config.toml
d_mlp = 1280
lr_mult_down = 2.0
grad_clip = 0.5
warmup_steps = 200
schedule = "wsd"
batch_tokens = 131072
Each number is 500 + 25 x the weight over its row's rms, rounded and kept within 0 to 999. Layers, rows and columns count from 0. Numbers have three digits each. The size before them is the row's rms in percent of the matrix's.

# layer 12 MLP down (transposed), 1280x320, rms 0.19, rows 938-978, columns 0-79
091:489511518572454479485476508496538501512481507489488490579563514523481486513491430572490501463520540520476553501463483503539517513468521515518463513514460468493493491538515498532444528526509476531479489505488476462499518503479483501474507508
091:498492460448521508494516531541511495508516504489549491543486519495526507528486524484507509508553538485494490531475504516477486507497504481468515466532476487450518427469517514481459502458517530434494504538506533468511497476448541499529493504
102:482507526511514545509514460488485517489488504490518496513503518499505461460534464472540489481522502479491490488459513508475519506496502482534498506489480546506531486527500471496535496506536526484497520520499525512461497493559488484498511470
094:505503505480476482509477491497507496521486494518535495515525512492506544485504526543494489548514560498433459510484512507521520495520492504477507475519491457515483472535471484482486524508508511509499512523518452485524470498513538519498491462
091:477502510519551465498508446522481484537470564552474505498532508525524485520504475457563499553519450478527506520567509494517509493499486493505507458484536495470490487456473463472524502469448519528540467497542507522528492487489492480515488472
106:497472507471508548523495519491481498469518498483508480491527507473502475526550472483486527490492522516502515480504523489492500507501541538468504487514496494476520480504528478484550477532515479485494451475473507513491479520528461518509474517
090:511526525495494481511474501490503464488510501528484523500538504494503505454455511535497478502540464466501528466476490467493512504499469520475502518428497519537487507500489485519485485502461437501566492504507485557492502540506507494499484490
091:454479518508521484500577566505460504519506489483520466472510515499502488462517485520488481506477525476511528484479516509513512554488476521550510515470447545487503501511527485537499519497500560552534501525476517488495514521503500516491521492
100:519525517504487449502510538500493480464505509496501449478486542488463504537543442498496497500471526503488508486549478472476539487537533531514502453501508475497493537517528507498501508482484499506508540493520462488510494509494469488488444486
103:511499471472486526522485516490514540514469516525469530492507482517519507504499539517542578527502480492510530486468518494505499515483517484507484494467498468518502449514502490490515475525506478451497458509468501491496531521509509503510516477
096:497561531467481508453489508479536486478471494460472462488476452504525532494542504514490530509489490517538511467491516528481501465507442553510502562502500471543521510471494511519485543468538461512516494476525478504472485529567509514487519514
099:516441509501505495465500486458504480508494487444482495502551504533467513478507519510484535499524564453495512515502512509520501486494462505477540469508504476489467514507535540515471445507500530527493462529474487505510483477517522484540518520
108:493507518486465470482462476471518506505465486480503487490458514534463493507482465450474544516485521507501525515452489515460508483550515490497475484463547530486538528530515495499510546523516497507519515517515529505496501477498479472477479490
104:509505506514550504481492462511487493493512475468522491488489492513511497520489511525459495491480513511560499544531505496489515517490489478531527523489543474460504472471484500480535496508506545490498516511532494492490491520495515466481503501
108:499506483540500526496490531488503493504500503488533524416508554475515529512461480495514478494510498508461515546514519512520520533488442501510516451485513497514443465527480481525518503472507516486554501529504476500466487521576538506500526481
099:480498501504525513557508496478495490496504513479486524479511503500522470458536476504490496489469532478537540527478512470506530466508546452516485488529506476503512511506510484492476496506553517541526537483498445526504517519486502525488532491
105:448505481478532479530441482509532472497487508522526524518523542491481514468486539446493507508555492525516537452512528503487480553523469530534523507466481524502481508457498506492475506493511464517505524511499498478465509526482512490517456545
087:456492462499466539500512514527485520543477494519512492492496500543493545469516486465507497511508519510527501494474491491522519468473483481476495490524538477487490464492513525535478532436549516512481527443526517517536513522518487503533497526
113:506497474491495506479477482523487496490512523474501501478481499512512522530509495484524510499486508498497478507520479468467506513513498516585504491498472514539443495493490487498516552488489486529507536471492480485515464487533550487471544465
097:498478490506518465487493512514487465506501522506506539469502499520530492497528547450474484487485518511480497473482507485456489487477526514506479452494496480508481480501485478526484546475497506564497485504525483538456486474496501503473489520
096:548544502513466488511447535481471481528479546501504497455513506505492537565506448526518517443477524460520526511481501516504507494465500460512529440507482449479508481504487479546487479531433497514480453454482517476512467463486481498481466533
095:523479510531516475476497519464509504478471526513520535527525452484498495536492517472525495400494493535476521483541476498509530520505507480491481488511503501512480508505524500502460495532537540508486477504498518453504495510512515536474484532
095:520534490452480499518575528499531473490527470523497503452455489476490524433464523538510518484486486513495479545556487522456482502443521502498491491534507508485492494504507504523517543482535527503475472529490490507502531525535530460488502457
099:514513494492505541506489471471486511547517489507490468532521482549522499507534478479510506519474475464480503466474486516483498494531548546443521522490539515502512496480456506474552483503471488523528498524467499531470481536544486492450468475
095:520522503500532474536515514457487487536543495486491480481515497501499490490500552487483503516530463543493487500447490485488464510464540489521529544509516493511479497503499473488500489515497494519517504531469472507483542485425468542517540529
098:474513515467503501524537464499494475488538496534508473478494504489507498466485498499511508441487527504501517479545478515450537467552465500497542570522535498531503519450511492531534519531489497523489497487565511482487545556494491510518477490
099:459482541468510500479453490490491479483483507543478552507567468497493480506478480512524490537490495458490545544533514500537529482510495508469562456518497511448436532543525526485439526486526489496541529477524508462529487539514475499492484481
100:567487503492509515498495476521489516530480514525542482503469518502528505508526504485517500519497472535522472510483530469472520498496535482474503472494500460444498502517518529519507475492495469529450478502517484497512498480491492494469539522
100:540485465489504496550467490495496473533476491497503443469451510503501513509535525460476443519491482510545503530474458464508497506495484503490498480475487498472525448500505517504556504515483470481530484505521476465464510518468486527549502486
092:533463479497490492502481482496473520528473506462513498517489550459451516505535513531551508491538481528483531469513505433462496468509490487481536514512527501516480499491480523470468494523470474496494448489520500486507500491518476478512487491
099:545529567501472517496488488466533493454483498508503507471461540471509485497504520505493485456509520523476508476460504499510477468500500515493509541508515523540474486457495531492499514485540517451467494514459485498498513454493515514500507483
099:551486524491487498489499497465471544523491474503481493505527510510449518482481495466508471501488491546548457486499489510573502496511510504504511454513502491487487520477533521485478470488494440493462505489506540483486505527494445494495442522
105:478485469513533477487498519505505506493477514486524497519469502507487463505498493494501514499479460443452476530532506462511548515508539481469542452508499538510536483491479525463510518509485533506494513476549489478500470485485483510501469528
102:548496474480484476478548532501533516497455506510497560503516498500486520506490528438492495534516511483467506513505531522533477473508498505520497498530493520515474491502514471527481511494526491475461458509513560505474507470529500491399486452
090:480537515498510520537506516479513495478490509510498485523475518502490490502515475465514495542471498506526513474499477503504513495506509487488503515493506498500562539472486504527489472483538474502449472478498469487453559510435514476506537453
102:505488486505490503496507516513513522516518469495513480550547548467526505515486514509503461480513526492516488524507546501464479556518462505569490505517466536476497462489508533514495486493493495522482506531475475527491465466506453468457516479
125:524490481491489536529488492502490493437487521505557509517498476510483519525509512454506527493522456536473542527535473472492485508554476493519528508519493478478493507470460461498493508487519504478487513425467554440515501522479498514525503534
099:503482511472537506516505541534480494490483497547507485540490527471462515492517521465485518472494513530498550501501493487490509475505531504478536483493538480512476518499558502488462487520454541502558478494501492493511502471509514516513514518
108:540490512496474489504553527478513518520525465468502558475534501451487504502531525480489476499493484487495469539486485501477517504508507471488465488481498514516480532501508494477533520520513483489504514443485521448537474493494473513491475511
107:467518500465439459520502516487494498458534501520512538496519446508509460498491516500517475501462514491531521502530510509530491465450510475474488512465476508501498495549519537503572469515465485508500492541495490533508486494534490521510529492
093:505490518492436508492500470479503490440524528498483468523544513524463437489483471507495533498510462455576485502500522487518520474482522496519505499464485505510508481523540459497495496519472490489492459535499478501523513497500517519506518516
# layer 12 MLP up, 1280x320, rms 0.0869, rows 939-978, columns 0-79
094:476514494508499495498512509483488492490513510500524500499512486518512545501472458518491551497472486462473491480518478486472505474505510453503461495505469486498463515532495460508553554505501480527489506470458494493501483494558482518492515482
102:510470506537479527469527451517491526479483438501479482543476510464469488505509497493511522521501478490502493450460542484476514505479510467530521480527493560494515494542564450475517558499490510478460518530477517557469496493526509471521490504
094:520500524487538503448481496487503457500524508482502523507478472537477502527498504520503515480514488511520530521526498524476461540501498466510510495454506496480485505436529511559481547510478563526498497489491521525520525508500519479537510438
096:484524486504493459450513518459526498506515473463505468497541497481500511511582540521549482509512552474568496480507499505486519493493504456485489488454480453570477520522509489506488514528570474491489477518507538511457486497483515505509484505
098:484477489511517419517490471506500481502521482479500474512519501470511526500502519513491508499562513526497495479511518498524491510469494503507514502504532475501503521508500517484515547499496496525515535494498502514488530514487495580494515467
093:482526490475536472490506500512552480561539518484498447511496490497542505505505501493497458471497484484515500475513541516471495505492475554522520511510455526432483547474503493506506525495473469496450485508520538485486481487516510544474505511
096:540500503480521541497493500506487515512518483509490448493494486537442499477532462466519528515512518478477505503500497496530489442449503565442488485489474489511506505509498502493478509493523504465510535526521506497474477521519513456498504496
103:516536462517469503475497517500519497516496469529503485483497491503551507488479521508500522532498506503457498504501496475506478524503495500480534508519508540478465510426466457476488522477441515506541484512496471533473539510523492532518492452
105:470476475477469555486458489522496503511479498503500508509548496509521505463519503500544537568439465526472473544549483465506509465459484520500552503493501442506481507467468472479511442477481497461532452492486491470538469486493491528510491496
099:491501501507518482496522501536489492537481493500518517536480530510492458471503507531515483507524532478501532477499508509484497506525465502515505439477485519450497521488480505499513524496527492521433501495492495475511484554519470508501497520
098:495484488514495483501478517473484476505515500469506493504506539506510473494503496514495513528462481496521503516483495513452558515501520475517498504459515490501482531455535531488508482516492458473543502525504469523513511488542438469511547495
096:515491512502519530462484452513532483483480479491485535520505534506477468490528507511479477483531444510508511476492491458502450468511474490522472509482489462440482545506511523491519536532519521499512512503513495505532492485524478474492488527
106:452504477525496481499512511510484496495505506503458524543514480467518519514526483491509460520449497534446486508569461502527511488501479521572482475510475476487526532497496475535510490493486462522466486493499527488493486504532495495493494547
106:475511514517495532500525515469486454499524508481505469535484503513515491510526489570560487524519513469519490479512531508495496514476518480485510460496460454518495505486484508474494481481523509487496507473464505484502508494506491549441492502
095:487461482492506500511515530497425556515508464507482477495520477501548464508503523478545565527478465477523479502486486502530498500500447477512533482479543490525484496488499501475507491469498500501467482529516521503486472509492503515523466493
097:487510544484499500474473485462450520481499516483459517537495488539480508505484520483553509476546507443471480463499484514530493511527500524515517474483487474482460478516467469493463505526480471535509497497503514535477505530520494573493524492
090:512519488466499475453525508503456512525501493515505484475522484527487486523482483476521515478513485491425467489499529492491473505488521495498429469452466510469509530524507478472494469518490458564469495511456493484475434486496494522509505503
109:520500496501457464467503515540517497516450518512530501450505473531486495479490491505475490539505495553487524486483504510464523459486506477550536522496500476512500475541484505505531516490453446496512508500533494528520507526528522520483462517
103:473529486514512492492512439514443500511501538469499459497494498541497461510499481512474502488489518488542463502532478486519520528522512455497442518507483501510494520484546442527484526479484516509479500463497516535515517480518500503506471488
100:484493518488490505481527475539478544480545467530468536524528486449457479466501512501504493469521473536506496518493482462496495535544482510504491479494493533484470497454493502459474519527525504505510533488525512485508518495459502489469513511
099:503547493509511471463511460519515450521509519528464505521492536592466484472496565500514531446466484498512524531535525498461547506468525534455514495505466535491444541476500499495516518487456507549483481504503527528498508510465495527497511490
102:505479472488497505481461501470525498502552474476508499509452530499496487502503457464499532472482480425524491511528505521522450481455477534489461461507489521526477547499504501480492465535488501518513509490502520525497545475540489523507501490
105:462471491520496525512505500528516477520494469501495482477508473529537509486483459482490482484513501484505511480513510512436508490518483474532520522482494531504478548516467450476517500500502512512471480479498495481468533509480452477509509450
092:447496499499509496488493489509507496460481486498456514474471523481518495490547489510486505474509543489535450526522499497512495511472512509487523514512518542501525498490438550522498520460493511484488518483494504489482476522494515514469504466
104:482508501480496475541502535463513504505491473517469487499501543492521526487498442499528466495493575514495487517507520512490485519489518501506503483529462498511534505503489527524477489482507529521471515519493502479482506490515494540535551454
097:557468463460489446502498527531501523523514519488500497463520546493458517487533539498520474539475520464466491496509495529491514470520472531509474518482475461545512525519522475514507490532497441437479489491522533461503509454521511481520481474
101:498505522477514499479492512485481507528530448508491499500512496471512493476497458516506494489543485514500519522536489525492478523483453498477505500511501532532521504520501473476521555550551525499520480493498499499491505532498507494510484487
095:517506507466536474512536520471482506489461514538506497497485537497511462506460483499517486506464502548468506519519521502480521515467500478518497443478502555455518503449520491526495529467477512534528489526500496528546463499497496481434511505
096:532492518489464500510490438445518520482527534532488473487502531527463481491540532512452458505479485468510514521508499525511546516543465488557496521504501445537500517503528524500476484492517495470461509494476514500526446487484497482495523467
104:518511475469454509508500550509520500504499511482478509447518499496508520503503514509488503518439493468511456568541457516520502479513466526510470478498472463544483502451509459508511485456500558535468534544473519512488529507551515474521545476
100:447508522489487516492508491549524492528524525483483465516510511502519466482532476503503504496490531441482460480492492511487530524474485476511514502484488501525498461491455497536518508486540526508532488493491501496523485543491514504533497494
096:498515499513502565473473474528512492521503492492499520516484489524491523505501467507543481472513478537545517550491534517517475458482476496470479519504510508476477468517461486506483525476509544505508517508554476502525552506488511481531479490
103:497511560545513480474502492506442503519480465506481491455517475559489494495515504489512489476520481516545468517523513547491476555498497519523512506474498515514487482520502563509522461467541503516482558518509474534496446561478485523462440472
090:497493508517521543481497476512453508482505464479462484535545498467498442512511466516497520529528475458484531450506489489493538468475545495502483496498470540473501496519502522532515475460481524506515484464495497535499490519484501532513524473
106:532499502495515487488502470518549473495505481482488476514463530508532507465500425503531512550469538481542477469486463538466490500485469518515488541501511480489470499479545494514498502534485511538458522477463474528529518527494510502464494512
110:490477521487541543492498487519502502482446505479495487517520463520515487550509483517539505491529437546519514462488439508478473499512470503510491482488514480474470506501444503536508517516520493510487471512482510516459487448475515547494457468
099:478530524487520514494528455492489530526490469485513505516522471487539461478467523486477496520506490456497469515534491516538529491475437524520505454503529504524509492460460473475503491493507533489492540556509486485503496476460523484508491519
106:529466481484521484512451511472480467517555503476513480475539476492450498513530503448500525464497490524420515525551489545488503474523513504501498489484498496466486480521508556510513507489477468493530509462479478501498454511485488534510505526
108:466507494508488538452456505533541515474546483532507498512512488449502449535468524501553458535480531500537516554495498529503524488513469516473481493491459488524507514507440496518534485492468546511471465521549483509521459438522475478486525533
096:510529497497500542490503471536476474487503479461488518477498472490493520518540514514509505505517505503469495456518468513523503467502480499502499499512499512480497483514471503510510493495488478512506548497521492506511498513514519497540504493